Part of a small language model's weights: width 256.
Each number is 500 + 50 x the weight over its row's rms, rounded and kept within 0 to 999. Layers, rows and columns count from 0. Numbers have three digits each. The size before them is the row's rms in percent of the matrix's.

# up: layer 4 MLP up, 1024x256, rms 0.0332, rows 9-108, columns 192-255
# down: layer 4 MLP down (transposed), 1024x256, rms 0.0156, rows 9-108, columns 192-255
up9 155:495528444505542498498542491480448536624432433457403471493434521438430520465523485457502462497465510491521469470535509445592541557539588606446517506552565444581442461545538513485531468609471499
down9 151:497509460498447425523597653360457465447539493582528421466392490537551491540520477421431582546483602507529627570434398580431445520552498542537502474493411428546441428499571486531535403390576538
up10 126:517482536498532463493377533521407458405510631512503565481542495539520493528491438490491551544497500487502565488534531435544539547551454498569502519438483416490482480447477527561523551493576523
down10 129:516522549540506518480424438474535547589500550408513434456426516578556516501507516560430444508442505517567390503401532591477450458407500461385617460601543524548513500569414366492544535524412474
up11 062:553480454424438455496506468531410560444506500519414433388514440529506439482589393490389520528491582520526518489542524465448542553450516537550515494446447567413465517377519478540479575476524573
down11 057:587538554517530519522479359467507520499465485522484497542517461492422523495534430521461540469537512519524461491468502493522421529508582522402474506507448529533472551456511532499524585483513456
up12 068:550557453546532536420473545395496614489416495531536463559540411494495464535461522483512515494482502527571472502422517553584399505502583484616568510471475497432532524449448534571528543557543471
down12 071:545528470479536502531512465517559535446506561558466442613641512585486448456512462460534488491467514567512511502553530451536550547564534608529517526492582603572537603547596458510512485509461399
up13 063:557484514484445422558506492503524492548509604547510513431477541530505447461529419454440490494521565400411465496531510521513523552470655482510600424631492563550531412501506556569497424490503555
down13 058:456515511542464592557584478492448435519519396489413448531468419445512391549607496600489442523457463528497511430502491482589449496488454574520496515459521415496418500375338495447533509508506537
up14 064:493480503549529560498435433415497458513450517451503506488587587538603465515524485493509447464405509450456433472529520519581502596444550525457496535486416517511504526540492513390485602510605494
down14 064:505492472423509510542611569488512514485436508542518507488535499586513500517506466535478467495544512409530541445496520535596483541456571508519480570513565584472542530458575536471406504465507577
up15 123:473459503505547514542573426454539476487492557528574541498512454495483496515453544481508564369488509462478395467504490579450504485457488512466484472596543533529460505531494493561501409540434442
down15 128:522532514516526369590510404463457573443492527562501584448560482498552477549544366578589544553500478545382584544551482553482567508549452468513475518449422403526451454469556498482466506521493503
up16 076:493474462527495442538580454495534556503567459466481511544488606499474494476532534541495476566517603533467480570545600491520487558504451590493512505582553406556526544459591429518528515510545525
down16 075:445392504505568536536519548567618560537490549428406502586443428478490551539600550433498469474529416505564504491491461543508488466502587547562505471527460537520417419481429575533521438570466480
up17 062:477462499520584446487474497481496397517497472448502475518542483532551480434519519434466511569417501494493438474527532483542518539479502436472489562446503460537438446547545508516468514502474525
down17 061:503492604308445517512595528497464464405503586488546450452428556508470430533471499566491473485489579512470517488481426510525508455466534531440503491451567533552543519474551542538482495485554489
up18 073:529439555595515576451555511506498460515477544502538555523551491502489477512544516445468429445446518516418433502459465509532485485443492525502489465562485527507487477487477552506495539481485475
down18 072:486556451454410544463521567506404538448486509513519445473594496509521473523521429487541562478500533436535564465490543531530481540479457449541544506524546466488589461407622532468432496480611583
up19 157:502455582480480488488540530438551543496562467621488563483532526487471465472488509523556497530522480500597480565508517539472543481476513607424462409447518610578533577462491524479483461398449461
down19 156:434459530538462420539559535553471549497597519407492586514569546424514403420553555548464499416421495508525427545541557467459490447490474524461429481417451581460533479510549568516472559486509506
up20 066:492534428441517460458402509461455583511468486545562489494556398542475444494560495431511583593494457514565477506481439532437490384473518410514564462552483509496484489472429419509575443435475516
down20 067:579437508440462591482482455477454478422530492477533496504600465491511518479435532532548504522408495487470491524612486532425534505505539582535574544515459494472615589372567423491549522485474492
up21 079:481508427468510498424440465491428494564423492519467472461470496478445503468508464462380521491554564530455573480457548571485483514496515530344399473591539514463536528442486524434547453480351507
down21 075:518485518507472474571469527500480493539487474575479503451457534543529439520513552485466569459453549378474463418544500635484542555537586607455544466481433526559481498519489537502567435483484475
up22 069:444434518524500419518492483470465462533485460602385467502502468568475468499477474598560536531459490547461560595471499548457570528483486493459541452512534537463389503495444563540521502454482558
down22 064:458472560436516410501493490446525546521537528497505472497552592531474489459499544391543478442524524424540503547611529540436566450502532480526527514534425461538439477515608502460563524471546538
up23 129:464526589458442464496465526469533490509528463431548509432462607473438413568438513417498575482549473544518479504573433451462536560466442540565350545478499442446557505471419537546367429479476556
down23 126:574475393466579481416580509557545492546565569523555520510511517483515560457498445522590486469476480425567509418465571494508625429477574429552530570522562610542478502479387409465531577493491549
up24 073:477431509426591496514441512507436414501559552522466598505462438507537573482511429491476536464447451550539452534377449492477466496465411476575423435416442482516453449523398556561456539446561520
down24 072:516484538461522532436539459512567430379521626394536458440556545546529432495388550573461482540432537550479457427515455458497474475499561463425480475492511498508536466529516460563561450536521461
up25 071:501506561440494501482567513420536483484510490483475534557433570522550536586405529569535451420405466483520531511535517475474661530463447510536498499483551425508500512463472537570434556527495607
down25 070:518553482505661479428439408536549442494433564500470602473481528429505540494507496475563504495504457576536479497464563546479521405524389458522503408468582485517451434545494407558456601508468530
up26 087:537546547478446586515513443512515533492505497445417409489497507528441478461495592568524447485536521496564575500482468548479560478510505470429492568480645454487482500379544447492514480468481533
down26 084:554576487495451462524464456463465432547433495544511504459570576423514499459538524477510505526524563448564544440553491576491619493423525521527511550524472490542504534388531549490568527522488560
up27 152:477492385493495450509463443542555479582453410446510553462500520467495514445402446503488562506490499492545513555470513526484591468548486494457513472538477480462535600499480525606496442491478504
down27 167:523483608565428461524491469479427438483524577456564602517539512514461499524482465469526602553535448532480547536568406552495575449462475474543553519477497473491525558536508469562530516520475475
up28 064:534507479550504438456478513579506546477445439488534553485473576508538533596514518416418472484525476531509557476501482525423474546529460568559493541517525475451505449468512579552581606497477431
down28 057:511559548561568448491468428495433553490483499568512503469521521499453470522506542478452582467504524521536477512482509530442400510550457584431474447532522420517444463578475514468435503446546522
up29 078:537418452480428472495586536513400628454486418490467572475465470490480520542500483555466451497497420451499442511553534540470443549494469582576508550503604469538465453518475530595492444575461530
down29 071:436538426483532415567486500542455486426483369596468439453481536344514441421547440476532505452431447540565460565482447513439484517566523548532415569490528515480434426475419530478527531440544522
up30 070:454497464454567440535394511526504562483491520488511584429522447450487513525522512578517531474497459526393533510481418493449429525541556481422390469557514434520497532520478479489532474543495531
down30 067:436521529498593505559492504461480603508477456526444459413447459543491526497454511596552564496508515359467455515541552436434458436554496496596560422479477493522518490526484498501464489552505574
up31 081:524475432587421540432430450521484538511432481511474596562453465564490527513540516485405388532500518526488500492412542599548383565608545495503492506518468466526546524517497476514526541600475449
down31 081:494510513526440525525483550476446445574584426516541444583532493547527411535540551461421556497506550538534446545448518543479375473486393498520533529519508515607449474541499578534539392533503507
up32 115:460420537565405611433456545525589554556532480465482531577515554492442517531573522482525451525578481565494641509449474497461473426531480548451426522509420554494575530629565502453486486438491469
down32 117:510495414490449560513494527549504512518507445489647486530508462479492499452580574479472600438490564476526533570545497435541461472556565440483550571462556516428549468538531581561508540422563556
up33 058:519477515528521477414493560495451531486567509512522505535437556442481597496613465464522386478523498501505512484509437551474431424496461616520454438509529516503531438614469445395538419548470478
down33 058:450507457513465535469499518549450499427485456497525476468451464458550474500589530407507513552467550499599470456533490529460575501552412549453510446571446447581448458543491487463525482454438564
up34 059:482528404494573510485397490472603540454497515515537495527443519494492598500487516487500426566550472469562610560525503480441417536549454468591556445460458368440488547477500435475464421578523444
down34 060:474450510413493498447472533497575506522524519508440434617392547537505450551518576554478513511468506537552479519421496498496496486548540506567554490540588576506514558534477375543599516507384472
up35 059:552510508439508430445426454488540467523489428526498488514526458554632505503511443440480512508467473505549513488459528499452499486485447425536473498570479532550484466587500517406528506387600505
down35 058:563505550417466608437490487555498429464457536570544526518513528540515496538473455534595494557594460478494454458504508550470535626452540470463428460497511581486604530428596441564454502530467504
up36 069:418466484420469481484531535534482567475516527604487386501578406511389509479560439566558502475542493447525504471539454432455585511522492490506395430403478603516506547444474362545571584493494468
down36 070:610542556520546451542532506504480529483515413455486474510481478430512543549538498596461497489473485489548538550555486461489469567454518585459507473476583493457409517514504551434578408557449376
up37 059:509463424557545508493505511511399483518510451420553432514551466468540472464542514384460506527424545471393460534489501436537491527463445527388484588525461424536552432535516543437555564451472471
down37 055:500497536531472583568524501539554517433436514458499553576487429509423573535565500489533412530560371452475544481535490511458514486474417575466516501530385466529441480458511540553453599472500648
up38 079:553461538462586486510482455465514490514417504553488523492500503513562437480436484510458521606428508515488563616505546524512515517550495499403514522517511405485541515487493514556571593525402443
down38 071:479492463593525480468447410504565508498560521402488453491476479478449481547462499496469495411509471525580417441402562543444395468487443475502520437524523541480482477547515518444460564535488462
up39 055:450473533416424492475448436557443494452529552481472605500533547459454521545581529461396546515588410471586498513423452484519534465517413590499545440517466506522429506491477480440465479481467434
down39 055:426457514420463548519492472418495475412373479409533486409482484458480494611502520564438541528439536418462510517503578580419454542522465445352635513477516445490459473477483447494596472506432532
up40 088:498568501481413496485414489559442464592511594537489524463492450484563451399555519479536432487483405527464420492498508517569565508549458454517499545513479599535532493487524506597476509476513551
down40 093:466481565421377492523549540452484393449477481414524517525516525509475450471499499453528562470545488484429467432558475521564474577411409528383470538507531458554507494574530559589475425525491507
up41 062:551471480448555485491506513468549537453558496484446462517425548492499499520554435459528507496532534525530525523527515456522504545498563629648499492469503521454484496468473448472507438471501467
down41 063:547495502476574514442511463487485524452495551500466460557482418498510495529546493495472504501450527462643560509463468510452521503527473629442522466622512632515411482456474509409542509426489408
up42 060:504484495537410492476482459496495486480447557516541460552445566521492447480471527465421470448582496438465495463496455569563477561554597477490424528528565514484461503475438462565562515556502520
down42 055:524516489432568535566527460489529521551508463545496555573530507475419536556607543556505432517455542383552569536588507455495533498571505572497465456544550549479456478576524551432482495542526450
up43 061:466546506431566531541475393546517436520529516461441430510506555608499518471560475536562474530439491537512508538501456498558595519560541490427529489502518516497430480457552517508507511489534609
down43 059:470498586435558496547586533440490486531320460461551520404519565565469438431487484548479541484485484482448494511542475557548471480423522453505535422448416517532512460429474534542551427481480549
up44 139:487512464506424494465503486489472595498521591440463589548375578523513507548535539565523467590490546501526485604520512495418503534546558598465569485428542453539451547582524532521372446518447521
down44 139:471431538496557491382478518515554495497542555500606549446421420397454381421539560415473448491386506465441549544539492315457504428464532497478481457491486507511431485528459537537503530464570477
up45 072:463554588623546423546552504505472418498482504484390426491540506524573423493581464504496581566515422544469417471604467432502504439469433486635516489443511547502421400486420458449543532487493522
down45 070:577489518508447531486504501447510478466540479449437425487604522517473513505357445417434477501514462555537498541464442486454530496468420433407493528568418484536463481473479499464408458503534494
up46 176:477553452577542585552571485502467398546449508440526501598483623518502521451558551429571472464530502594474400550458468544520499450492473560449510504461467580460513409568495524453546477626428466
down46 173:567503542509478585497500484551451470454530499496448503537453482521488413437519541488551525510491459467493486452467429616516461502553500446499502527555483420551499491444426535446424450485410510
up47 061:492467456465512464491498407547476502516606464500426493483447457499503427510501536551430507592525488566520516641523454492523560566585567521467565465450496465510471624446492508504531478392485544
down47 061:447515588402544432487538464480532521465418504384485495437500483447497473508549518549527541418502506437532455484483524424510444510504582581385516493514433581525512554461516474527591531514542498
up48 063:510482531549456474472527527459422510571428512460539496453482528523477537462556573453472489499476465445487539368502461458514506432424525503475516554510501522455461500482479572515453513512520520
down48 061:506467487472473459500509510498503558558507442500513548516477500571472495443496560527481454505545511576405544422531434561488426462510580522483432531501501481477608568440435465430433546502446543
up49 064:410384449489515564552541457507544494466533571565496536443488513517451470501447520449453549467495534414467549484456519569492568607423457528484588560561482474502426500486516539539469553530585531
down49 057:502543489470499438544502477479463519586509559562530503536500529557587484540498519567533455481489493547532529556457535614531475500492597554528502493495528508496540552445454422449539533503487548
up50 060:558500518447411464446526524571513543513565523476429510467445510443582551468487499470444482489546548458537496402522513419501475480520529402424521528431569382474473608499461521423459537572477512
down50 059:458519462454483433464490506458534423530502433523466523385407559474488495514585592531514488482495590526511501412532511484607542492479463508404417487604428603530440430538541471470423506472462470
up51 069:502513487542552534437478496553539541464535522528598542499513463457467659547532557513512531478563512461518546534492400437452493458536439478491451491377442517495513522606570558527547522444401499
down51 068:518502480578543496425423486607511553542517441573533494528348413495481526511498604518467603566524445428473548518442532450442457492506492525540504457520514491455488545460495416494582530561407507
up52 072:431497499608564505497440547522395426594512512561524453457482370524499493497478451414515545515568459503457488437534486375561541498465518588540576421475424601561418429506441538561505520494515523
down52 070:523456566556406496463530553464532486475554486393442531543453493574463547506428435432451436527420422515400417531509430575572426585419422514442512513601472425543488543519471584422439489488579398
up53 072:490475615515504536503518474481554515513546538464499498381607472486528443530487543467532512413387449495531523464501517503560519436521476467500484609434427558446558555563539521418396652475522561
down53 067:446490481599492555392467532589500503589478559485497455514498465593478537474429508464457550478537548498492522478543529501520430450480538468475524584435538535507559630494505420473532475504404480
up54 061:495425549438499394441539458515448537502641450476393584541504490565446418602534467497535600452526524519488455469496550488532478633483431539542474486484480517550511579481495439394554472540555435
down54 054:549503474522573516580490401544586504504437487453444518536455463520531546512511470528503529528470481474521469488436490515492497453427556509479544535553475582535452479450472557396525431488470501
up55 061:524459539519481560496548538525513506397551602484478450527608564493501529482547463490607376449528482473467477422457470586515550503422603538550476588406482492493502473509566433495481545502511527
down55 057:487555511519493532549490475543432533560532504446537543522448452499546509517514498401490525441525565461521601471544609441553555437540431545394465531516554375536507463440550509489414519452510531
up56 059:402543500561535457451495519347595536529402520507542420506510489520461494471508509667556460557514506542515489568569515473503512486530579525479441451412474504489525514516473497448533453567429516
down56 058:528539435454545392542507602531552520436548513531514460481475513497521451447523528500437575444517500498558548584516473405535506433556589586554571474471556592544486539466501521417478508446497436
up57 064:469487471487457473508446469474480464478474511521357430528550473461520485495543439523478480609475488472462467517430555473516480571470528517476525500478539569449467470412459478576506613565496498
down57 064:487480533531489486458514467443473458502497481438466449503560582470453506467523506379528409482451488443568447511487536476459517531422416512451550527540497499539449440449558602495507513458543480
up58 068:568511602512514431436446465398598498513544454473578551474497531516579511574566474445441593564476576528513492502609576515470455484516378556485543528528454490489472483624501514425538489456514485
down58 066:528391473380542616494489541623535515453497536571529539513514470512439469509482461510467558551480400457453549465505502401493492492542581513480477494519540576506539525485529465531524548453489513
up59 068:572566595445483544458457510427438473508455468539555423491471405509549474475531448435401579399497569540523593424470509418537483490475496454499459394524496536496469484608439529528472485454433474
down59 061:517557477457444527378495463464499481478537501595527495540491541585459400516524493644548482544522507512503477466559521470514514482514551465442498503565465577631444541449602426475510583472485494
up60 076:569526551468456481526535529456547476466422560595534424473538470509528529468468459471503463508460568493441468446427521511519396521492488489453475489517465477503490490517484426462514615552495369
down60 073:595524503527464445434493531546487446442556498530550508540602446558535506540476440476549470526478498461532498403479461477510510594520515496547504469508562434539500527498556592466381461551493448
up61 074:571500537532448559530348459547542497577477428512454475570439472469450473431521564454439453539518476547611513458489512473578554527592507542373405583441491468468562511459517478529568529465511521
down61 071:486494555482489379476515498452532431512456446413581452484494514485490597433531471466432581537453470459459449531427462608471396489418520515410580522550511492430489552558488594468543447433561507
up62 063:480512520518425542469461510509562542552555474431495482492573533479517500434523584493502525472466511469515559436473592470571539423584558454480528561605378412499658616384553430415541579519547530
down62 063:480459459548452468477462522514520461610399444391444498511526490555516502496515622452470504431562577580495529456440527568557470487477502602496557517559514604443542543539489528523422414521471567
up63 054:509492501529473454490492457496457493510485504480492518487542571515574487450671447503490455541518465580464388478479471466557452541508460582543465545494356591557529425570531547471501525522568535
down63 055:512486534456459563531579624520448506514444530490520505562530480556444471522491486482502522590495503530474540498547426502528417566411533506415492577550527488482485450478514611526465358456557501
up64 069:532488458438400534555501467582522475408539451481463520480571471526491554432438498490464523585495452524655517503456492428445464469476391405530445556508406493501531523502529480460509553441509491
down64 066:540487439461442560533493562474506402455546520549569576432541501446477556560500547503496505497551517583506509517464544491476474547523411454430479588475455527455564447478517491560536516465531501
up65 056:497573523499524516429505522462493462590410384519542471513490427437513411480565541502488539478549478543571568475542443524524508514571467437394440553504523536500478576514518476372569462500510509
down65 052:537516505430563472466498468498569468447515521603507447505445474506451560476469510536556538431565481394468499508551585510467524502514557514438498553434532501433477572585562447534425441453476413
up66 085:543568587475548428476449447445452525571545444454509441402539496545472473477557477438423549454541580498441477496497552563468421480515479506471520473579498489517467428519508493466549476557433507
down66 080:456415517476529519535501476546569531503408513536417527491520494602384480485516559491502573562591504460521567451576469634463516511518563605509440462572348510555416443423542547488435457553489464
up67 060:440465542444425578508535530568461435476553469519548588455416505506545383482534572393498528437520497485558489496470581581547493449612454454561463547525485442498443603506477492487407438474566491
down67 061:495533550413499504521517464493491441479499536542503458435535527477477477482494539607433453515498579563589574472477537544535460497481532486430374509545527601495467492605507508528501377524419496
up68 163:509491562467443463565555545504504507478502450448516567455429498514353396466459469470471508467581575511403479476488521487506565454485490552530597450505481539479415519397504510529428377449436543
down68 169:512559499399489506421524467486480521536468524522466497555539501366504414485506389508523487478521438460555488614456512466565551508435511504518520577509455485445433573480541480470506522561494445
up69 075:417461472527472517502450534536449430491456507511515409502522434465470547492526493495447587493408498443507453445561505416446581515504504506432508555427463537490463501568464559461488513463512548
down69 072:451399506529474490418492576429454516510524571428522611444497522479527604489479542437491426461495434497450522590587430503504582482490451483462483550574411520508554555445452509505508566448589473
up70 056:453438499437542459569560470567481475438584494537475603490557524477557564446514523448528483557539522500458491568406554475500538522516377488607543503500438499538493462617556521505470492471403487
down70 049:561486462448474620463398505466459497388481518530584521613447490404560525509496597528462512510501474556525591473379554529458505507534479451504505442484506556499450380467466500568513518511484529
up71 065:497478538535579413430435477498522396535524546428426508416446464409661534488423401429491515496497511502451531435541561488466471508434542502374520517542463479482503475539438509468524527578416550
down71 061:508505478508469586519500496414538401523500444594520487485418481507412483501474452446523514614449531463505463422523493530520514513533336555537563471594447542572528504506527550465496553535493477
up72 164:512492500436515555500532477442523589452504483504468553544533596492512447431482558506493499488580540475486445509457502577561458514542608489590540621531426522477583477562603470551470462576449559
down72 161:429478439410494437473332443490418513450501590435446591537439433464558409506489549526624456578552557451495518509488492524518572466538517479463453615510477500387475450514446434615491463431410585
up73 055:441506396516516519474491505468446486497486549556481492567474439481490496423523446485469411541449438431478403482448556530503393543441479511532446497504481516537464557449492489494471423551477442
down73 049:457505520469425528562548602452526502530514525479467514541554481595525577494523434480562540535539422491486526520507522596505474559420455460502476514569436441542485471475561482542489409499458482
up74 075:492561531488477496534632475558455528508568532579453457489477516500550467412556466478472453528469541542364455493484463479486521486463464570526506534559464538563515424482533536489535511506440536
down74 075:480510491574446594455489533570476478432515495472485454490450453419492490462462569464547474478466429557545503459452463542489494574445525456471414496599541454430532469504475561513421445515573496
up75 066:472570568516420457431430508516450472605500430418542509521392516502474482421474551593387529462526428567509399475532496462567500509601465453475458478523523533531575503610491566536463463478470601
down75 062:443495465416511455491551581508536449522529512534434511450496518467437466481489456510417554407551444432483512474470500491549504501484506594461434563535517519547420484486483495473509440495580486
up76 083:498488536437511547488439494488507607553520480542480506537418529443460477426559532534526430491528478509489553472517576587581410465526519427482442471514569422509522611444490478507554625511588519
down76 079:486510447551543539454556485466580503628543517470446474526548505592536477505473491533471507504588549449606484390497472558523527517487523524529457496461475529551464502572571519478484404565459475
up77 086:516510488463496510488441507513540549546533559510488575467485558476572517466463498493501434390585462429406437504405472558500536509438547509507452515478497483480471417484517595532518546557501516
down77 083:508581503530494435573515400484463509593421489558546507493508484616484496485468471531571520552479521492439536492531481551553494521414489589465481471522560427480496493555482537476338510497546525
up78 067:481548539532535578551568501491603554502608517479429542540562493479502523527492479571535467426507437537419627506509394494443529389466513531493498523548530534516578518487538429449481508540419541
down78 065:477496460600405506511412510500454493489503540450458505471479567520546476505469628424614520488481572505561450563515497523440597456558407432519550479487467534461669443550476485564478518565433480
up79 060:496505455452468417501384476526458495526499453485479512472571468549457480467544496516521474510465453521572593556547514414493447517563502450460494533541547482531489579438534446527528487479501535
down79 061:479444529414460453617470541409492476492402455464465570434512521521467563501464487537482555437571527496483453510512458558500426475514491513540493573510422488517603418501562543517534440520520450
up80 066:567538485434514526492454456507458579444368546541485450465522502508420513594460415467517532452459563541493542388511458514398495554409613508458346450499516579486576526593483544504591596475463514
down80 064:514505487548621504444501383495471525528482451517554534516467499509549518515542607570439510522544496513504460393532506567524438506531591537510555421434463538511497500501562447466501474479461577
up81 046:497547532534478490465525525504554428503474510440383482605521466556513499588483513489515483550450526486542549455388541483566523461485571496532506438457495487480434567412465467513419484494544480
down81 045:470600485410526521472543489490528481576448571476496474479488575539488491532564448493501472530474553482512527438576555514547563415467554422507543488538543592490421550516548459443538553476536541
up82 065:526455522471465437514414557477537432517429545463556527513513470489542470511437499497546558485452457434447463496501599558508535511576555480399458475600424541539575476445561528501501484461467516
down82 064:486480549454534583509478472504459454560461537509491522489496530507457473516470438511467481540477469380416458504547516521493496481411404474606584537475556570420546560530473531488566495506491479
up83 154:496429457504580524527440476481396381492488496557612528510530516486477510530445524447427512511500470482499492471516526470539462470419447476551524535487429577507473380597556489503518562510508563
down83 166:525433557502414603564517467500551549484509480434485426568586500549474537434544525542549442454559582446414532414488583572518464514489539448501437559504490417512422548469501454567553506557546541
up84 071:542534479510545612558577539585551499512518484426447465503463491438435540452548537517451483576552488524562466436590466520515527405469504552435526519415548501462455513424488451474505508477483502
down84 065:464503533530484478501540478489532498435467511462495416467397457453480491476458508464490597458447529513485550465445468456393536499549481584430431461413462348489469571447488488568495536415519543
up85 061:579514528413553423449433544588596548552515467539544409495455508473481497489474450473533540555542464526534523473508402546493487397496627451494551402452453522412548454471410499551616403485481498
down85 056:486470432527468616463473547463547590473634488527442412526509509433436447541415536535490517493459541487493574449463490456478507497527535562499541508540545414424601596483526409429513558390513498
up86 106:475462482443437571479554454524556622387515458547504515492459471405492586567399539504475512434496462457478462531537530548456440484436480559531448433505521589480500579433453508513558466413601445
down86 107:508507548540601380472462422558489509454450489570547654525588495420525521539496489544573443459534472489527548561470540469501590557549563454505431493438584474364529507537535464499500550498499504
up87 157:411515489524535562495563469522513484487566561563528576515517498500429551539501602465502576483590576542454502480459492538560551523446562497527581523460426561495499530494601459428481426403502484
down87 165:518507496431492499515408493468510529529495566496472536565459482471566527573576510529446491517529500394527488592497552486511568529485488440496541492526465416467449444535493475497582478452494452
up88 187:537501499509573458531516484390516560514497594465453568474441435530556515504461540564449480536486490427400547523453550560504450479506467496526579496440528533451463561539464533542515452497505491
down88 185:487493493475499478559439479587494539493460472533418458513592442488538403501529424600431536495564488452523412450435468499521486495503471469519564579553478532566418476493493472568516508522477506
up89 139:535472424625536493589503537527487534523488489483512542520510608533478508514585497507432411542472470452490522532470496455539494449471503504434525461507534530466413527475482422514630431524461465
down89 146:513467536523468558542483443449519574427447537521469484468504436588530468566493541513517514558404550510572524511534499499444501534666497585493438490436429389487489540477490468408480526489561561
up90 064:482489439476580470548496477495579439505473548477405465520474457518534550510500475430616549497349453559534556588551435570444434547501595456427515475468479551410494485497486458501442463519544503
down90 061:519370574431483575513505500455534459451458581487488453478579516587484460459444525537519510434431587535451482479607491498471535456535552501592501546525459591468607547508567433517557488453467512
up91 167:426464479406475571530547443483446455577470427526378561557516490443497581537487553435448521455432518474443437475486523473467585504457591612499588440434495584542572522469481574399481491468457472
down91 169:547511526534472531457554464454504485439443562436451505507502489464541506554499507541439520591467548360559511468497490637495467461532477424489538451581466461514443436542456535525521464479489548
up92 074:571558491467465499413495478410402579451515520535560447540472410516430503454545470478474515474538567463471478546469548527547436564474506495561576480542510540496509468451510469555503433566470453
down92 066:539546491527609520542500395521510521398501455536395473525589413475524481553546474563589519490487425498513551488472483415498510484540502538529545483471539418581383538537486527559440560567467467
up93 064:557605448473448529429450602518522562533524500516501487525347539424426543421430517449490433439570536622534488459437514562483425418553524546534480445460547532433562550510508506597441497495507526
down93 061:462541413544496590401538489546458523556603527487447498551441441448482455419580531466483532514503502614528456436413511494467488530500476532528445448507497470537442470606487538470538477475519480
up94 068:515457446404463514444552504479504544425463503487393523519514538515564472564511544539554519523494447539595539473480499514563537546501454517562423607402553535465512520512515490465457553510561549
down94 070:592599472388557531609509476472462500515454535588481401510529569504547511510540454566509500484512582538590527551567579465533507479473532526444480521526675601570524508539563465488572483405473404
up95 151:495531491462490490493367527483519508464542481496465502531432557578484489447575484508476481428510528535580529567473484514442473506531455543491553487432539448532478517519543436378468529501503489
down95 160:484499500434602629435520473507566530478507594476518492473447433438486479474484580478444509511519549435560429437541515471386511461477381504407459444484388567581461514478436542515491520499525446
up96 077:542489494498429567528552490574517552473477455483585528437544481454404361480486568486481524505462545519511525549424431502393530467501462486441400552554503485505485542501472537486498593489495412
down96 081:483471581605494495468522453531545449518493501518507481534539462442468543425536533545462484428496527395539527503543570540509409460528668455493452516435528455423457524590564519501381480539446539
up97 061:529514471493475498513507464592491538416453564497450433483434497492532503525449470453447554532507540473564505423478453449511553473461505537465447552354485559458583498587466462512557558468441518
down97 062:522511526577502475562424492467545448544585413498511462546482437528478565472528432433400503543517418502479631513499546445471413434461555488453560444556458400505494507432478500432484505492480535
up98 077:497529429565575594531568551459472449492446550432545521451541504488594554511544527466489437486579434462438509432501554467583500468507547553450518539513513506521542480457575615515494494527504460
down98 075:442573533578480515451569496506467614531481521455441483516457534538475457533500515540490511517527509578486448486435479630503450532486458490432512528520515535502468517542416525537419593455451496
up99 070:414515522534578523469457489489521454524514417445484505530541510513547465499588482483537538471505487557508501551480491478470555510540607500504566567440493489538473501488471456435453573438542491
down99 065:514438573517549484482547502453489495524464543426508598488488492538443499442459555509505429531500550582522538634482558518547472542475466531385436539489440492468526461531484537531449401474535458
up100 053:446483507515515536488521473472451526495500534513565503438616459524505486435515535437522455530552517478498506525380533566494508522405477483485456545581520460546490529466506470457528449454435354
down100 052:530546481499469429496449451468534516509571499519528619602437506540523535554530526497498514474581490467542575506497567535519492534490536513444489489512464500562551557442540515429422521547484446
up101 063:537641541439572512514452447400469543490515494471436411529489465547511571454566510533511529457472496530491554485515487399549484488510422435537495523456435439478538471601485467389486537524494572
down101 062:548489539475578539511515509482564491474408554520406420478451467578466526603389549512438581527535548561513520442432435495423470534561488507480492508590480496575511551474546501524523453481476440
up102 068:394563523524543476417478510423627520581514449444538518544420467495506509527516561437453501473498450482537572469548477537439478452459524498491452513625534458550532505523461406453584428552513449
down102 070:524468485572500505425511558546532439479593519548539567516508518522480485518475530490564527542496525524545456523453452589455590477479471507595565521545522579518532489567505470467469492483490531
up103 069:517520555555497482453484402476542530628416440489477423520465487520490483454526469580533453468525472497467560530629477475475583561519533530444430424499480554525432502464456509639572505430451491
down103 067:524488525466547445533523467484539527472505412536525492572515528467391451554585487598563557467538418411499522584556461484483478524476407509472567535490509518480407458471502544462543531499478424
up104 061:466482412463457508387415469575509461514404530560504486512503523503529512491478480473514533506520487528613550483435501637443464524520531525491494439507544581472516499489432572555520548509560534
down104 059:469491501431444521630517529420448487446426425541539533486644565497434488443540537473465540499474514464525527463573523608541554600437536472469505473505498526543496412523471569554486423514481517
up105 077:544450536467488506432530498488481502561535482437458467536390502497426453553564526463514492488531534530476510504469487463542466546498555482485419515438512592448493582409521408485436500484469502
down105 076:591507561391525486490555504487553538577472526537487504522498472589422440479587426544519495475490564445492589444528493412451495425527600577509495495500497529550499527519580536463531431518561495
up106 126:489589498510509473507494498505439570505465485430450487542394587505490550448454534472530478472437523540588463448476469441534511505441506607523351411488454580460541367602576449512528491540485588
down106 124:521470478527532580549489497484538473412551478517511451513432427537448524528522442420598562437482533474493534578476496564581530562454570461562404547579517426503493462493464484520511482406546516
up107 067:459578525461489472543405601449444598523593434577507528518584417496468511479468448519588530409429474560443473517466497552548498495463505466593491520519495513502552485511513485452527539547521548
down107 065:596518516505547505493566484444555517511491545505465438489567527544550464511420497446555509535502558521515457467508472441481554517483442543501486519370542458604498523578526506491479461553526437
up108 073:367482431490446484488469561508490515460401456484526522559456514531439535530471483580560527545524463515578483501494509502514510546546535553573438425444463525504458563359441466564442508533592507
down108 072:466473560399629448542573516498522540484473587479543497451551534428537452525482515531456458491418499508503508520558484481431578535499472530480587514386539392496385492635442517479563439483473482